{"n_layer": 11, "d_model": 192, "n_head": 2, "n_kv_head": 2, "head_dim": 64, "d_mlp": 768, "vocab_size": 8192, "activation": "gelu", "norm": "layernorm", "norm_place": "pre", "norm_eps": 1e-05, "positions": "learned", "qk_norm": false, "attn_scale": 0.125, "bias": "none", "tie_embeddings": true, "parallel_block": true, "init": "uniform", "init_std_qkv": 0.0292, "init_std_o": 0.0, "init_std_up": 0.0292, "init_std_down": 0.0, "optimizer": "muon_variant", "lr": 0.00991, "lr_mult_o": 3.0, "beta1": 0.9, "lr_head": 0.00849, "grad_clip": 2.0, "warmup_steps": 200, "schedule": "wsd", "decay_fraction": 0.629, "decay_shape": "cos", "final_lr_fraction": 0.0, "batch_tokens": 65536, "seq_len": 512, "doc_mask": true, "train_tokens": 324000000, "steps": 4944, "dataset": "wikipedia_en"}
Each number is 50 + 12 x the weight over its row's rms, rounded and kept within 0 to 99. Layers, rows and columns count from 0. The size before them is the row's rms in percent of the matrix's.

# k: layer 5 attention key, 128x192, rms 0.0754, rows 89-106, columns 0-191
# q: layer 5 attention query, 128x192, rms 0.0766, rows 90-107, columns 0-191
k89 098:66 43 44 72 35 46 53 38 51 52 31 61 58 39 63 46 46 52 81 41 53 55 42 54 44 46 39 48 44 62 37 37 50 41 49 46 46 52 36 47 48 41 84 48 28 38 44 52 61 58 67 59 45 48 58 40 31 60 66 35 46 40 51 69 58 63 34 37 47 51 60 55 64 53 44 63 50 43 75 62 32 68 49 71 55 50 61 30 61 37 34 52 58 36 45 41 68 61 43 46 40 34 41 52 51 43 62 41 35 52 41 34 76 54 47 68 65 65 37 30 50 40 77 37 49 45 44 76 23 38 65 36 40 62 44 51 41 43 48 48 54 67 46 20 66 55 44 46 37 57 57 58 30 39 59 59 38 20 38 56 61 39 56 43 59 60 51 49 57 62 43 69 55 62 50 67 44 64 52 65 53 55 52 63 32 41 40 51 46 34 70 52
q90 108:60 38 51 74 58 52 55 57 40 30 58 35 55 58 65 57 54 52 44 46 50 50 39 51 56 49 25 72 67 56 49 25 39 48 30 56 37 70 67 66 40 31 60 45 34 59 33 32 43 42 49 73 45 71 50 50 40 61 63 30 64 41 47 58 45 39 55 28 49 36 45 55 45 57 65 70 56 46 57 42 55 30 64 54 63 69 63 44 47 52 58 47 28 43 55 47 43 42 59 59 66 48 39 56 30 54 53 34 85 27 45 42 43 45 59 52 44 48 41 50 38 56 56 82 37 59 46 58 53 66 61 50 49 37 50 48 61 62 53 73 57 70 65 58 53 42 33 43 37 34 40 43 59 50 23 33 36 53 52 43 64 48 60 50 48 55 61 46 45 28 58 78 47 58 26 46 59 38 61 47 54 36 41 49 39 50 57 43 68 39 53 78
k90 106:52 46 60 86 64 49 31 55 42 46 53 64 54 47 46 50 48 78 77 38 42 39 47 41 48 57 55 58 47 44 61 30 59 51 50 68 44 56 62 64 42 42 77 64 59 55 54 27 50 34 47 52 55 48 50 49 25 59 66 23 38 46 46 40 42 50 58 66 64 55 36 52 68 33 30 48 49 42 46 43 48 29 67 57 25 70 35 65 31 47 63 41 53 44 59 50 59 44 45 55 49 75 56 52 48 41 70 58 52 57 49 54 44 46 38 28 70 58 39 59 56 43 46 45 56 51 44 61 58 40 60 56 46 52 61 55 50 42 29 42 37 70 65 63 43 34 31 67 29 39 58 65 49 57 59 27 47 11 45 51 34 78 41 31 65 52 53 63 39 46 49 52 18 51 39 49 42 47 49 55 60 56 54 62 45 61 45 47 56 50 45 50
q91 102:75 39 52 55 55 50 60 58 44 52 35 46 54 31 39 48 55 59 34 42 59 53 56 45 35 33 50 64 44 39 44 37 39 46 44 62 45 51 54 77 50 47 47 41 29 27 57 45 34 45 73 60 49 51 60 37 35 71 61 45 34 40 28 54 53 48 39 46 54 40 53 43 29 35 53 58 72 66 67 47 60 54 60 50 50 54 45 70 67 13 44 55 44 51 42 60 65 43 55 50 69 38 25 35 35 63 18 61 46 51 39 62 67 44 63 40 77 61 58 39 69 65 52 60 53 39 39 45 35 31 32 39 61 60 73 57 53 45 63 63 49 63 61 59 40 56 48 75 49 64 52 58 52 48 29 46 70 55 27 62 36 60 68 60 54 61 60 41 61 55 41 54 43 36 44 65 43 64 66 38 41 48 48 57 49 47 36 44 57 69 44 49
k91 097:44 55 67 55 67 47 63 55 46 66 38 83 49 35 57 40 50 46 70 54 42 41 47 60 50 53 63 45 57 56 45 36 58 57 46 67 51 59 34 62 41 42 68 27 50 64 65 41 46 28 37 65 46 61 54 25 64 62 52 41 38 44 26 42 55 54 40 51 72 53 42 72 62 42 41 67 55 53 45 53 63 37 52 37 49 66 51 51 55 26 45 90 35 64 61 47 49 26 64 42 62 47 75 45 41 62 55 68 53 58 55 62 57 46 54 66 47 40 46 47 45 29 73 78 42 69 52 66 48 48 28 52 55 44 34 31 39 48 60 46 59 36 44 54 47 70 56 53 58 38 52 54 52 52 50 27 65 59 40 40 42 47 52 46 29 46 28 35 74 53 62 55 33 57 33 35 41 48 56 52 50 46 66 48 52 35 39 38 42 38 57 34
q92 109:27 58 61 55 45 52 44 61 50 60 55 33 45 44 35 40 39 46 58 47 44 61 46 41 51 37 30 48 58 65 47 63 56 46 45 39 60 55 60 36 44 33 16 62 50 18 49 31 53 56 55 61 48 59 53 45 62 54 36 33 63 44 55 58 64 48 15 72 44 63 47 23 70 49 57 54 49 41 56 55 44 49 46 49 46 66 47 51 46 37 55 53 30 44 62 64 46 41 69 53 34 37 56 33 75 69 31 30 40 57 54 45 53 29 49 31 67 44 58 41 45 58 69 61 37 69 66 44 53 39 50 46 31 56 50 61 60 51 52 24 27 55 62 56 51 49 53 70 66 49 41 49 62 41 51 47 46 64 28 49 57 70 59 58 39 28 75 46 37 36 42 57 55 43 46 38 67 71 51 73 55 67 53 57 61 42 56 47 66 42 39 40
k92 107:48 45 33 39 47 26 27 74 70 64 44 53 51 40 41 53 50 39 39 45 71 58 43 34 37 47 29 55 62 51 49 61 57 50 39 39 53 45 31 58 68 53 33 55 40 53 34 30 42 61 58 73 64 43 58 24 62 77 49 67 61 30 48 40 39 46 34 55 48 65 50 52 65 46 53 59 49 34 68 56 64 53 61 50 44 53 41 59 44 44 74 35 45 59 52 51 59 54 60 52 62 48 61 55 41 51 47 44 84 53 45 38 52 58 42 66 51 44 64 62 43 71 72 54 51 73 50 45 37 33 51 67 54 50 54 40 55 72 49 55 55 75 31 38 77 36 53 42 38 35 64 50 59 42 42 32 53 40 50 39 68 39 48 47 29 53 49 32 50 34 54 49 49 35 58 47 62 39 45 59 45 53 38 73 48 49 60 32 71 25 37 46
q93 100:47 39 70 37 52 35 51 60 72 44 53 56 57 54 33 51 34 64 61 58 64 40 56 59 21 30 32 38 66 60 62 31 68 44 48 42 46 51 59 52 50 62 73 51 47 51 64 48 64 64 48 52 53 51 45 35 51 31 63 55 69 54 28 49 42 58 36 64 51 61 64 54 58 47 52 44 62 44 64 32 31 50 36 53 59 54 38 49 46 68 61 50 53 57 47 56 68 32 59 55 24 48 37 41 50 44 51 58 42 51 31 66 44 46 58 43 49 33 42 59 44 27 83 62 58 51 33 57 57 65 72 59 54 55 57 62 58 46 55 57 52 41 51 42 64 48 44 46 53 39 29 46 50 46 58 38 61 50 41 53 44 74 53 58 46 52 50 48 42 38 90 59 33 31 67 44 34 76 66 40 49 47 62 21 56 66 54 43 29 24 31 46
k93 095:40 44 41 47 16 60 37 42 66 31 64 54 52 31 60 65 60 57 62 59 59 56 37 58 34 46 45 60 62 59 59 51 36 48 44 65 50 27 42 62 51 48 40 54 54 44 57 30 53 66 65 61 66 32 55 77 57 61 42 68 43 32 54 36 41 45 60 73 42 42 49 56 45 34 51 73 59 52 70 58 46 69 49 55 75 53 45 63 39 47 54 35 49 54 71 50 37 38 65 53 45 50 36 26 50 53 34 58 39 27 48 63 48 46 44 42 61 29 51 49 47 54 42 65 46 62 59 70 45 60 70 54 74 25 48 39 20 67 46 36 49 42 60 33 57 61 45 58 32 31 67 43 34 56 51 43 50 53 39 43 52 44 44 44 63 48 43 36 47 57 39 73 53 63 48 48 50 43 71 79 43 56 65 48 55 42 34 54 68 42 64 52
q94 113:56 66 49 55 69 59 45 51 40 49 45 40 60 68 35 47 54 59 37 72 54 47 46 57 61 66 55 33 46 55 66 57 57 38 63 44 65 27 45 64 63 59 48 58 60 36 39 39 69 52 58 66 51 71 40 40 28 55 51 70 43 35 39 40 67 37 41 53 58 57 48 36 63 64 37 25 38 55 38 50 50 57 39 66 63 37 37 73 47 46 66 39 48 48 69 55 70 51 37 47 46 67 44 70 56 44 55 46 61 56 59 62 40 53 32 24 41 55 48 44 61 44 64 50 62 42 67 33 39 52 49 49 36 72 71 48 30 31 49 46 52 67 44 49 29 37 59 66 24 56 56 41 40 58 48 27 43 33 62 12 51 48 35 22 30 57 58 61 67 49 52 55 51 47 40 54 41 54 52 48 58 55 37 36 55 43 49 70 67 36 51 44
k94 108:72 41 60 48 53 31 54 76 54 39 63 45 46 60 44 27 43 39 42 55 49 49 66 74 61 41 32 54 53 31 25 49 35 50 37 55 45 01 39 50 58 26 35 58 69 51 57 65 58 56 32 64 35 69 27 39 48 28 33 44 62 60 65 42 71 42 62 42 57 37 61 43 59 57 60 52 50 45 44 48 50 52 63 58 67 36 60 47 59 64 36 73 43 42 40 44 58 52 35 38 41 59 51 40 41 53 55 52 56 50 57 38 68 65 42 60 42 66 55 41 55 43 82 58 45 41 53 56 56 36 59 57 59 49 56 32 49 44 36 45 55 43 43 50 70 27 33 65 28 43 64 47 47 44 51 40 43 51 50 38 54 53 51 49 52 49 34 47 53 70 52 55 63 59 40 38 48 54 32 67 63 66 54 54 69 39 64 71 56 43 46 70
q95 098:51 55 66 35 52 39 60 65 54 45 63 37 69 36 35 56 59 55 49 63 24 67 29 53 46 45 54 47 42 61 50 21 56 62 38 51 37 58 47 59 44 35 53 47 53 61 51 61 48 30 62 45 69 54 36 53 45 48 46 28 46 57 36 49 40 51 31 54 49 63 34 54 54 47 46 53 46 63 36 55 47 52 74 62 59 55 65 60 52 53 39 58 46 40 57 35 59 54 74 67 37 62 64 49 55 57 63 19 67 60 47 73 40 66 54 56 52 65 40 58 37 60 60 60 17 48 56 51 37 21 75 39 28 52 43 58 56 43 45 46 57 54 47 37 43 59 43 57 62 34 42 41 45 24 39 50 44 31 46 42 74 38 42 40 71 53 39 50 35 47 28 47 62 49 57 69 66 47 63 64 39 41 54 43 55 49 60 67 19 65 36 38
k95 097:39 57 33 55 68 38 62 37 66 57 43 44 55 39 35 49 46 55 47 22 44 52 50 38 36 50 34 62 42 67 34 49 60 66 57 65 69 39 50 70 55 57 48 69 53 62 52 47 45 50 57 62 36 56 40 42 36 45 52 49 45 45 40 44 67 62 33 59 40 49 57 39 74 34 70 54 67 28 37 49 57 73 65 45 39 55 64 54 35 49 50 32 56 72 90 65 56 36 26 60 40 57 65 74 40 40 53 70 36 50 71 49 51 58 38 50 50 45 40 33 33 59 41 38 61 69 54 51 45 35 49 31 50 54 61 35 47 25 38 30 38 58 43 54 58 64 39 55 52 43 48 65 41 61 53 50 42 56 41 40 41 39 37 41 38 54 53 41 60 31 38 56 62 50 58 51 70 56 55 33 70 43 60 77 53 66 52 63 55 35 37 52
q96 106:32 60 10 53 35 75 54 40 42 59 58 54 59 54 42 40 44 49 49 64 45 48 52 60 52 39 49 47 38 69 56 83 51 71 46 62 44 57 43 52 52 42 50 60 44 49 41 37 59 63 58 56 47 51 30 51 49 33 36 46 52 55 39 43 65 45 23 66 32 54 64 73 54 27 50 45 50 57 81 43 35 63 51 60 32 46 59 49 44 47 54 71 39 46 44 32 50 28 66 48 56 37 42 49 63 36 62 53 58 58 68 54 32 46 51 58 50 33 42 27 50 55 60 43 38 46 23 66 39 45 52 40 38 53 68 40 33 49 59 51 52 60 32 68 53 79 32 49 58 61 45 29 47 65 48 29 48 37 34 58 58 53 61 37 68 58 40 48 45 49 59 65 44 44 62 44 73 28 65 56 51 50 53 39 54 53 73 50 51 53 40 26
k96 107:38 59 27 32 71 68 57 49 56 44 32 61 59 57 31 42 38 66 47 49 75 78 54 56 57 37 41 33 63 40 65 56 47 62 39 46 68 57 61 50 55 47 57 56 52 50 48 39 52 27 59 59 34 33 45 50 45 57 54 48 47 42 48 57 63 55 42 56 61 60 57 52 15 47 57 48 57 31 59 45 52 66 55 55 43 49 43 57 59 49 47 62 55 52 42 51 75 36 49 41 56 46 38 47 49 39 74 36 38 38 61 48 54 42 66 60 43 43 53 43 54 35 44 33 27 43 18 53 49 45 66 48 67 60 58 42 28 57 77 38 58 47 50 56 57 59 65 53 31 47 32 22 39 51 49 63 43 31 30 56 77 71 47 38 52 61 53 35 42 27 57 49 35 66 52 61 39 39 62 65 41 71 53 52 30 40 58 58 70 43 34 42
q97 119:41 41 52 50 57 49 34 53 42 44 56 49 37 65 50 62 74 25 35 43 30 59 45 52 48 53 50 40 36 36 57 49 45 44 74 44 35 40 68 61 59 67 60 24 72 54 29 68 42 53 37 46 49 68 43 29 48 61 56 42 68 64 64 49 44 33 52 51 39 64 54 35 49 59 47 31 54 33 58 56 47 58 58 45 29 33 56 60 46 26 63 49 54 52 51 42 42 70 41 67 47 60 48 67 53 36 51 65 63 42 64 31 46 64 52 26 49 38 52 53 65 29 29 46 70 27 67 49 20 51 56 39 48 50 29 59 66 39 57 41 51 59 48 66 45 61 57 37 40 57 56 27 47 67 67 48 60 43 58 60 31 46 48 61 53 70 40 44 64 54 37 47 54 71 42 29 52 36 42 53 68 51 60 47 51 48 54 45 54 50 72 74
k97 116:40 47 42 46 34 62 70 62 46 42 61 26 51 60 54 37 53 50 34 61 34 65 35 58 37 53 67 37 61 20 25 69 53 37 39 37 62 49 76 64 50 46 65 41 60 60 53 58 57 48 32 40 36 58 47 41 59 28 44 37 63 63 63 54 45 33 53 54 44 46 46 51 43 59 35 31 49 58 41 49 59 52 59 60 44 43 71 44 40 55 41 47 46 78 44 37 29 80 38 59 46 52 53 54 59 60 55 65 49 56 44 51 29 36 61 58 49 49 55 50 48 57 52 48 47 54 61 71 56 64 65 81 46 48 30 51 55 51 30 51 64 65 45 40 51 32 61 53 73 28 66 56 52 50 49 55 52 49 60 57 51 41 50 64 63 45 60 53 54 76 47 35 17 31 30 44 29 49 36 64 53 68 54 39 32 60 55 33 44 61 54 49
q98 099:41 45 65 44 52 38 59 54 52 41 38 50 47 46 51 69 38 48 39 54 33 58 45 46 33 60 50 56 32 39 49 73 52 46 74 45 70 41 47 49 68 45 45 52 41 70 26 58 69 03 50 30 47 88 59 60 47 51 53 60 66 43 43 58 38 41 60 59 38 50 49 52 41 67 43 59 47 52 48 72 61 77 48 37 59 30 44 46 52 64 45 24 54 38 24 49 71 62 35 54 77 54 41 42 68 59 42 57 66 29 52 39 36 61 50 53 47 50 46 63 50 56 29 36 49 22 60 40 57 44 40 48 49 42 46 43 48 34 44 61 47 53 51 65 55 64 48 46 50 60 57 48 56 56 65 45 52 58 63 48 35 40 41 39 62 42 46 70 47 52 62 59 48 53 63 38 38 58 63 61 55 61 64 40 28 53 73 34 39 43 35 69
k98 097:44 63 52 38 35 32 69 48 32 69 61 59 73 43 57 72 54 51 54 45 58 70 25 42 66 31 50 50 31 45 53 47 67 70 61 48 46 40 54 62 49 41 44 36 57 48 56 66 46 27 45 50 71 55 32 67 53 52 46 35 52 72 86 47 46 58 51 43 49 35 52 55 48 54 53 24 34 56 52 50 48 57 51 37 68 34 55 36 58 59 40 50 35 59 22 47 51 69 36 19 45 53 36 63 57 52 44 47 43 54 51 30 53 38 30 42 52 66 42 40 40 42 43 50 44 54 61 49 54 63 64 63 47 56 42 50 67 48 50 26 63 70 55 40 54 72 62 60 39 61 34 71 56 41 78 64 50 67 63 60 53 38 41 57 54 28 46 52 48 40 50 47 39 50 51 43 53 33 49 59 61 41 46 39 56 51 55 74 33 71 38 54
q99 103:45 40 50 58 64 50 40 64 51 49 63 74 58 53 56 41 44 39 41 34 33 48 85 53 39 44 66 49 71 76 70 52 54 56 58 61 36 52 62 48 60 53 44 45 33 28 49 45 75 47 42 60 54 49 38 52 40 47 47 56 74 41 53 38 43 48 45 56 45 47 40 41 51 62 73 37 56 61 57 46 46 45 49 47 37 48 77 57 38 61 36 71 41 78 56 51 49 61 46 46 50 59 44 64 57 48 53 40 53 67 47 60 37 32 59 55 31 43 63 74 73 47 29 26 49 40 65 81 37 56 46 31 56 33 37 44 41 54 37 51 43 44 61 47 14 42 29 57 55 33 51 56 29 35 58 41 41 74 70 48 45 58 50 60 43 44 42 62 60 55 50 64 36 28 50 38 47 61 50 39 66 55 55 58 61 28 57 41 45 55 63 47
k99 103:41 65 20 51 40 73 46 36 49 44 71 42 51 51 47 52 48 56 42 32 52 54 64 38 39 50 59 50 53 52 63 37 56 45 53 66 55 77 56 67 48 47 42 50 31 62 38 30 83 48 52 70 48 50 57 38 41 16 58 80 73 56 61 38 54 52 46 41 39 35 51 48 49 54 63 52 50 74 43 45 39 47 64 51 58 50 55 52 43 47 53 71 45 45 26 55 43 62 63 46 50 33 61 42 74 66 71 41 55 38 51 58 47 51 37 52 62 42 63 40 42 55 57 39 35 31 57 37 50 41 44 45 73 43 49 53 53 76 47 42 36 58 44 56 37 50 46 36 63 40 67 57 56 59 42 64 50 44 70 62 53 44 45 38 36 68 28 61 53 48 16 33 60 55 63 16 57 59 38 66 60 60 59 43 50 48 51 34 46 40 46 58
q100 109:50 48 52 42 34 54 50 57 76 51 34 47 54 31 45 47 28 59 50 55 48 49 49 48 62 32 54 42 53 48 62 46 37 24 55 31 59 35 53 28 48 27 32 35 46 44 52 39 50 69 65 60 56 50 49 42 42 25 41 27 40 45 53 58 38 60 52 68 51 60 50 56 58 60 33 50 69 57 47 48 55 49 44 57 45 77 48 30 51 47 70 63 21 52 39 32 66 67 75 41 37 43 63 45 60 46 65 43 44 57 26 56 60 47 74 51 75 43 63 51 31 31 58 59 58 62 47 51 50 59 65 45 66 36 57 36 59 59 49 61 39 69 57 46 39 59 30 64 60 38 29 69 72 34 64 36 49 67 40 59 60 50 42 42 53 63 25 45 49 35 56 55 27 50 48 60 42 72 66 43 50 53 65 59 54 40 58 50 47 55 40 38
k100 111:41 50 49 27 64 71 54 56 44 53 35 62 53 42 40 54 36 56 48 45 33 40 54 43 73 51 57 41 63 56 58 53 40 40 63 50 65 36 13 51 43 46 53 62 34 61 28 55 33 53 61 51 58 41 66 62 50 68 59 67 39 37 49 60 25 59 69 68 38 45 65 44 58 46 74 52 62 21 72 53 56 57 67 42 58 44 60 72 50 33 57 55 49 56 44 64 50 47 56 53 60 37 45 56 34 49 44 49 35 24 47 58 28 58 45 48 59 50 68 41 45 42 62 57 45 58 54 49 37 36 58 78 63 39 62 45 43 61 42 47 47 89 48 37 33 40 59 60 57 63 33 42 55 76 33 45 57 53 39 43 51 46 50 42 48 56 35 57 51 50 50 63 46 62 59 51 59 33 74 51 46 34 62 43 44 38 45 49 54 35 26 26
q101 104:60 45 38 51 57 50 65 27 40 51 68 42 48 42 41 24 57 56 33 45 38 44 50 36 30 39 40 61 51 47 46 62 66 81 45 24 61 56 62 70 41 36 20 63 44 56 42 33 65 47 49 46 51 30 61 46 32 23 43 57 56 44 49 62 60 59 49 49 41 48 51 70 43 35 67 53 57 56 60 48 58 49 57 45 74 61 38 39 56 55 60 59 48 58 30 39 43 41 54 37 55 55 55 50 57 43 33 39 75 45 43 49 59 81 35 72 53 50 54 63 37 37 72 56 48 67 61 42 54 55 52 44 37 35 74 36 59 45 58 54 53 47 67 52 54 45 57 53 50 54 63 47 31 45 34 65 55 51 58 69 50 70 44 51 43 48 52 16 48 54 25 40 26 43 44 71 42 63 38 62 41 75 32 53 60 59 50 56 57 54 49 54
k101 101:76 49 60 40 45 44 33 41 59 64 53 55 82 61 56 46 53 45 48 51 38 50 46 32 54 43 52 55 50 53 40 45 43 72 48 31 70 66 37 29 79 54 41 41 53 57 56 49 38 60 50 58 50 66 69 37 36 73 57 55 61 62 39 40 52 45 25 70 61 48 55 63 64 59 38 44 46 39 58 35 59 49 45 53 51 71 40 36 49 53 57 59 66 51 51 74 58 44 33 45 70 48 46 42 32 25 56 29 48 36 58 42 57 41 55 60 24 31 41 43 45 47 56 38 52 59 38 44 48 66 68 24 44 66 65 34 19 77 49 65 53 56 51 53 62 51 39 41 55 64 51 48 42 63 48 25 39 37 61 39 50 69 53 37 47 66 31 56 51 58 48 63 32 64 34 46 73 60 55 50 46 41 54 41 46 54 38 53 48 48 57 74
q102 100:62 44 48 42 44 55 55 36 50 59 52 56 66 50 49 39 39 49 36 34 70 55 82 47 40 27 36 48 63 19 31 53 46 58 47 51 41 44 58 46 62 53 44 36 38 67 55 63 46 24 53 35 51 61 23 49 71 40 38 42 66 62 74 35 55 54 26 57 78 67 47 48 52 52 39 47 42 29 48 53 28 45 31 48 53 59 40 44 51 50 34 46 52 57 51 61 44 82 54 29 45 50 56 51 58 43 47 61 44 58 69 59 59 41 54 62 52 47 41 68 46 53 45 59 54 62 37 57 64 44 67 36 53 35 30 73 37 23 50 49 44 59 56 32 27 66 37 54 46 62 48 48 47 43 69 79 58 37 48 49 64 67 31 48 50 73 45 42 56 51 61 66 66 57 45 64 47 52 40 52 39 59 61 42 49 53 56 61 53 35 68 55
k102 102:36 51 43 40 74 46 45 52 62 44 33 37 76 58 38 49 44 52 30 56 51 50 59 65 44 29 47 57 49 29 74 48 41 45 39 36 54 45 62 54 48 29 67 52 34 52 48 59 52 44 56 31 53 44 51 82 40 37 30 70 46 59 19 78 28 53 49 32 48 46 50 56 42 47 44 33 66 56 62 52 62 44 58 62 72 57 52 43 48 56 29 50 65 69 53 64 45 58 57 46 57 71 50 32 43 45 52 53 52 47 56 29 35 46 38 51 36 38 54 57 48 63 60 66 61 38 44 44 53 52 44 43 60 64 41 60 32 43 32 52 58 36 58 53 30 41 50 45 72 56 43 69 53 45 43 52 58 41 52 60 56 34 44 28 36 74 43 36 44 18 52 49 78 43 61 55 61 39 40 60 49 49 59 66 51 71 64 27 54 51 66 55
q103 098:74 58 48 40 39 45 44 57 51 32 76 58 42 57 29 63 65 50 67 63 39 39 61 36 22 25 46 46 54 51 49 59 65 39 78 50 44 26 50 59 44 38 60 54 62 36 53 53 59 50 56 15 45 63 26 67 56 56 47 53 40 67 65 52 43 46 47 44 44 47 41 55 46 59 36 48 31 43 63 56 70 45 39 57 88 49 55 58 52 59 43 43 26 61 65 58 41 47 49 35 34 43 62 44 44 48 56 65 40 29 41 48 46 35 29 55 52 49 67 48 44 14 56 69 44 37 56 55 58 65 59 45 53 53 60 49 76 73 65 38 24 55 42 53 43 45 44 51 46 33 53 45 59 47 35 60 64 43 57 49 62 64 81 58 61 41 57 49 47 53 62 49 38 46 52 50 32 63 50 46 49 46 33 42 53 37 41 51 43 46 59 42
k103 100:67 67 45 26 39 38 53 39 55 54 50 53 54 59 38 54 37 37 25 75 61 48 62 59 37 50 59 44 66 29 46 48 58 39 63 57 53 39 67 58 64 28 53 51 34 61 42 48 50 45 71 55 54 55 42 44 40 65 51 73 47 40 33 40 44 58 60 41 29 36 52 69 43 65 53 45 66 53 45 21 22 45 38 49 41 53 42 67 47 77 53 56 51 52 51 30 38 72 59 49 59 33 52 47 35 51 32 52 54 73 59 89 38 34 45 39 56 37 65 54 37 46 57 50 61 55 27 53 55 41 55 37 52 40 55 43 44 70 41 45 38 38 51 41 44 72 43 73 30 25 57 57 64 46 44 51 65 47 49 50 41 41 59 47 57 40 61 69 37 41 53 70 48 40 36 67 49 61 48 58 37 58 66 60 52 53 33 45 49 65 47 65
q104 093:65 69 30 39 38 42 48 53 44 64 53 41 57 60 42 45 68 34 54 28 48 41 29 32 63 55 24 74 55 42 52 57 49 47 67 66 51 43 50 50 48 29 60 46 51 33 32 34 61 19 54 41 65 31 55 41 45 50 54 42 53 56 53 59 30 48 81 44 45 47 58 43 46 49 54 58 48 56 60 29 52 27 62 37 61 55 41 56 21 72 54 55 55 43 40 68 33 66 56 51 69 35 39 62 46 39 34 48 70 48 49 80 53 35 50 71 67 53 49 54 46 34 52 66 56 41 43 52 66 59 59 62 37 42 73 52 51 64 60 61 41 38 61 35 50 68 64 45 55 61 44 60 52 51 75 43 54 32 62 44 30 52 56 50 46 49 49 58 56 39 46 47 56 39 46 68 62 61 30 62 45 37 60 58 52 33 60 27 68 54 48 51
k104 092:55 54 70 56 51 61 29 61 44 30 44 64 47 76 52 48 59 69 50 59 56 19 44 34 63 33 59 57 37 49 45 58 56 52 55 48 38 54 48 37 44 35 67 58 62 36 47 59 40 49 63 67 45 38 42 61 42 62 33 50 22 47 40 56 48 59 30 51 45 32 51 49 43 71 43 56 41 59 36 47 78 58 56 49 57 54 39 31 59 48 73 33 44 57 55 49 57 18 54 64 49 52 33 66 73 54 56 53 35 50 52 44 47 51 46 53 28 46 47 59 50 37 51 64 58 72 38 41 80 51 50 52 50 48 44 38 71 66 47 51 31 63 57 59 55 61 28 21 49 41 36 65 46 53 45 33 42 45 66 47 50 53 49 69 49 31 44 33 36 48 34 65 38 42 56 41 53 63 37 46 52 57 39 51 58 61 61 28 66 77 36 63
q105 093:55 65 48 44 59 63 36 36 53 55 50 36 41 54 22 52 47 48 31 33 65 41 55 78 45 25 55 35 71 45 56 41 34 63 49 47 28 67 31 52 46 50 34 40 64 58 63 57 65 46 57 48 48 43 47 64 35 67 58 38 81 44 56 45 47 34 50 69 36 48 73 47 47 45 35 60 54 44 32 42 69 30 49 53 54 59 64 73 39 38 31 36 48 70 65 38 52 43 52 29 22 34 44 35 59 32 65 30 41 56 48 47 53 46 69 65 57 52 39 45 56 45 54 33 35 51 53 36 58 54 56 41 51 63 58 44 37 61 40 50 59 63 57 64 49 40 37 43 51 29 66 47 46 75 53 31 58 39 61 67 56 46 43 56 60 59 51 67 35 36 58 53 37 54 49 47 59 66 51 61 37 35 60 61 59 66 64 63 61 54 69 41
k105 096:56 38 34 56 52 40 53 55 62 39 46 59 64 51 34 57 57 64 69 47 58 46 47 55 43 45 68 51 53 54 70 48 39 37 57 54 46 34 21 59 48 38 38 50 56 66 41 50 37 38 44 65 25 36 88 70 69 32 65 51 66 45 50 53 44 61 49 43 49 40 51 34 55 52 47 44 61 36 57 61 39 51 55 38 37 68 67 38 49 55 48 55 57 53 53 50 51 47 38 53 40 69 64 24 50 31 60 32 26 45 53 67 19 45 49 60 48 51 46 56 46 48 52 45 61 49 34 58 39 46 52 34 70 43 36 56 57 52 64 70 40 25 30 54 28 57 66 47 54 41 76 55 46 58 49 54 62 71 29 39 46 52 52 43 45 77 64 61 39 46 64 61 26 54 63 55 40 28 46 45 74 63 62 71 60 42 55 43 61 58 41 61
q106 104:68 33 65 42 66 67 43 26 71 43 50 49 44 58 53 42 58 61 27 59 45 40 65 80 48 48 33 40 50 34 57 69 48 39 59 42 53 55 42 32 48 61 39 24 60 42 54 62 47 66 70 69 56 39 45 47 51 39 61 60 43 73 57 52 54 60 63 41 39 56 61 24 53 50 55 38 57 57 53 48 62 83 46 55 79 46 53 28 41 36 44 48 60 72 52 66 44 69 43 35 55 53 58 43 48 35 63 64 26 57 49 63 42 41 23 47 41 48 55 60 35 40 39 56 43 38 55 56 38 57 45 51 50 37 31 47 34 51 44 43 62 27 42 43 62 68 46 67 45 65 57 70 38 47 43 44 60 64 64 49 42 36 41 53 50 50 45 41 55 76 55 53 45 46 54 43 42 63 36 49 47 27 50 29 52 53 80 57 46 39 44 35
k106 103:41 42 63 43 48 44 62 31 58 55 49 70 47 41 55 46 35 56 25 58 66 60 68 63 50 47 23 55 53 18 49 68 32 42 42 57 29 65 48 43 49 61 48 60 37 61 42 47 48 56 51 60 21 72 63 65 74 26 67 52 44 66 41 39 24 50 50 65 51 55 40 46 45 45 72 51 48 63 35 65 58 51 28 59 54 50 56 40 35 38 23 66 44 44 36 51 51 48 37 50 53 60 54 33 31 35 52 39 56 38 57 40 49 53 57 42 53 57 58 46 41 57 63 63 39 59 50 56 31 55 56 41 31 47 26 64 45 52 59 35 48 60 42 35 53 53 64 35 56 33 39 50 58 55 32 52 46 63 72 67 42 55 57 57 44 52 46 66 42 63 37 77 62 33 58 46 49 41 62 60 51 43 54 56 70 64 34 67 40 63 75 59
q107 110:48 52 66 42 54 47 44 42 49 54 27 57 56 37 40 36 38 62 65 58 43 54 48 44 39 40 40 32 20 56 56 64 47 51 53 46 34 65 19 47 55 64 32 46 53 39 54 46 60 66 56 53 57 47 71 50 31 48 60 59 48 49 49 47 62 64 54 54 54 45 46 32 62 43 62 51 48 49 26 72 37 54 56 54 46 29 50 57 49 38 57 73 27 69 69 39 58 53 65 49 65 37 26 43 65 43 21 50 58 49 60 56 44 59 57 17 55 46 48 47 45 51 52 42 54 54 60 59 53 44 56 43 49 67 79 54 63 54 51 45 26 47 41 28 58 69 48 53 50 36 45 32 50 75 50 60 56 49 60 37 34 55 39 35 44 39 34 75 50 50 66 53 43 61 42 69 91 66 68 40 40 29 57 53 49 55 65 45 50 42 58 36